Each number is 128 + 24 x the weight over its row's rms, rounded and kept within 0 to 255. Layers, rows and columns count from 0. The size above them is the row's rms in percent of the matrix's.

# layer 2 MLP down (transposed), 3072x768, rms 0.00805, rows 1348-1354, columns 576-671
size [103  93 100  93  95  98 108]
[[106 121 122 121 103 115 116 145 160 152 110  98 123 149 135 172 134 115 127 126 133 130 104 131  88 138 141  97 118 162 118 111 120 101 158 109 111 157 112 126 149 100 105 114 124 126 152 141 117 109 127 190 128 155 137 141 118 124 111 111 128 111 111 136 104 124 115 116 128 116 144 161 116  82 113 118 110 139 127 191 117 125  93 141 128 143 118 141 153 116 155 104 125 109 122 115]
 [109 144 154 140 144 117 116  79 145 180 113 130  91 103 127 138 137  70 130 132 148 109 145 120 149 148 146 146 110 156 111 145 148 130 102 102 138 148  92 136 105 124 141 100 130 125  97 119 124 137 139 219 102 124  86 133 158 137 152 102 131 130  94 157 129 103 143 175 124  93 161 126 131  80 144 115 141 133 127 108  88 156 132 190 121 149 152 114 142 158 135 126 123 131 125 115]
 [112 104 121 132 112 154 105 117 151 149 107  97 127 126  99  80 119 115  98 125 143 113 109 108 162 160 172 124 160 118 119 158 132 143 143 128 142 126 132 100 122 171 133 146 109 155 166 163  89 120 126 115 134  89 112 129 155 146 114 167 125 108 160 101 110 108  88 108 172 136 105 149 136 132 154  95 137 127 170 125 166 135 110 111 131 131 126 129  90 144 109 133 134 125  82 129]
 [126 108 103 161 155 169  86 127 110 126 144 164 140  91 124 106 115 128 142  92  97 156 123 126 151 186 122 119 121 103 133 144 147 162 120 120 178 114 146 155 181 121 171 105 105 128  92 130 137 119 151 106 148  91 117 109 140 160 140 108 121 157 119 148  91 133 151 132 180  84  98 100 117 118 136 100 132 112 133 142 131 121 159 133  82 131 127 104 140 104 112 144 134 117 136 150]
 [147 142 138 157 104 161  90 100 163 123 175 115 108 136  92 123 131 115 152 133 120 128 106 106 144 124 111 168 138 144 153 126 130 141 148 127 167  95 140  91  95 147 126 114 164  98  90 165 147 120 155 187 118 143 122 146 140 121  91 130 146 173 124 117 156 132 128 105 144 111 124 166 136 139 126 140 117 143  73 101 143 135 177 162 120 108  92 143  99  93 128 116 138 124  92 119]
 [136 130 135 118 121 138 137 139 144 146 101 108 129 109 102 164 146 163 122 136 150 125 135  93 148 128 111 115 139 117 109 116  97 105 126 173 112  86 121 126 112 139 126 110 142 112 126 107 143  99 114  98 149 133 141 149 145 133 129 169 130 105 122  94 125 138 115  90 123 138  92 101 136 129 131 167 166 134 143 153 129 166 127 157 143 147 189 160 127 132 139 144 102 172 135 126]
 [129 159 180 127 146 105 142  87 160  82 124  98 118 110 147 107 125 109 130 155 134 136 103 117 148 128 134 118 145 135 149 146 122 124 120 123 144  74 111 118  98 101 128 161  92 119 134 152 117 152  69 146  91 125  87  95 140 180  86 103 147 134 109 110 132 145 154 151 142 100 141 112  77 150 135  64 149 161 124 165 146 110 161 136 135 105 118 155 153 112 110 160 124 130 105 132]]
# layer 2 MLP up, 3072x768, rms 0.0162, rows 1349-1355, columns 576-671
size [101 103 100  95  98 105  99]
[[ 80 130  91 126  95 140 149 112 122  88 128 114  90 125 157 119 120 114 154 184 127 136  66 119 138 123 167 114  90 146 105 148 122 131 129 148 128  95 149 180 122 140  84 129 118  82 167 133 152  79 102 132 165 118 121 147 169 113 100 126 119  86 133 116 154 162  85 116 112 113 117 131 116 116 121 119 133 109 128 145 116  90  96 137 150 162 126  99 131 117 120 143  96  78 138 137]
 [139 111 135 126 115 139 119 124 120 112 113 122 178  67 128 171 138 127 147 118 103 179 109 139 129 153 121 116 139 119 119 122  86 109 105 150 138 139  94 149  50 118 124 153  96  80 138 119 119 166 128 108 155 121 117 176 162 115 160 181 114 134 132 111 107 124 146 130 136  85 152  74 120 147 116 113 120  91  73  85 105 109 132 118 114 101 144 149 120 158 129 131 109 113 148 119]
 [142 145 130  84 112 113 138 125 168 173 103 131 135 109 138 150 111  96 133 134 129  91 155 135 122  80  82 130 150 132 167 121 113 185 109 169 124 177 152 123 195 147 153 130 109 141 108 113 140 111 142 140 128 125 128 111 191 101 127 105 120 168 116  81 149 118  92 166 149 106  98  83 130 168 110  89 149 147 150 116  91 109 175 137 120  96 121 106 123 104 124 106  82 104 120 130]
 [104  91  74 173 142  90 133 138 157 177 107 149 102 150 114 132 110  81 132 138 133 142 127 123  95 166 168 143 124  50 128 124 155 118  94 118 144 126 140 103 157 120 120 117  74 155 115 113 137 131 122  93  96 153 108 114 141 111 167 127 111 137 179 142 136 101 119 120 157  98 130 125 119 114 165 144 176 122 133 155 152 138 139 126 122  81 139 145 107 129 127 138 119  90 131 119]
 [125  95  99 124 123 136 137 151 137 138 160 155  96 109 114 155 167 135  98  90 142 112 124 139 120 155 147 117 133 145 102 134 119 104 132 113 106  95 148 143  79  98 172 119 116 103 126 134 130 131 128  72 148 136 157 137 150 114 116 106  51 116 169  91 123 100 134 172 109 166 132 104 120 126 129 126 118 140 163 128 133 144 122 136 124 132 104 142 123 123 170 129 106 111 133 108]
 [140 131  87 110 145 141  95 109 141 123 115 137 114 135 150 111 113 130  79 146 122 144 118 127 106 125 163 177 119  92 177 106 154 141 126 142 119 139  72 122 135 154 132 160 131 123 144 103 113 138 105 120 129 134 136 112 158 139 186  81 132 134 117 155 118 153 131 133 105 117 156 148 101 155 102  78 170  98 149 163 139 122 128 108 121 115 154 102  95 126 154 122 113 125 109 119]
 [125 135 142 131 134 141 130 126 150 121 145 103  89 141 144 106 116 120  95 135 139  99 149 100 111 132 143 132 110 134 122 113 124 132 138 134 107 102 154  93 168 117 153 128 100 161  97 132  86 109 136 135 119  67 121  90 123 102 158 124 151 133 157 133 157 162 163 170 122 148 111  79 126 160 141 108 120 121 144 124 127 133 158 130 111 160 102 107 140 163 120  96 126 135 118 194]]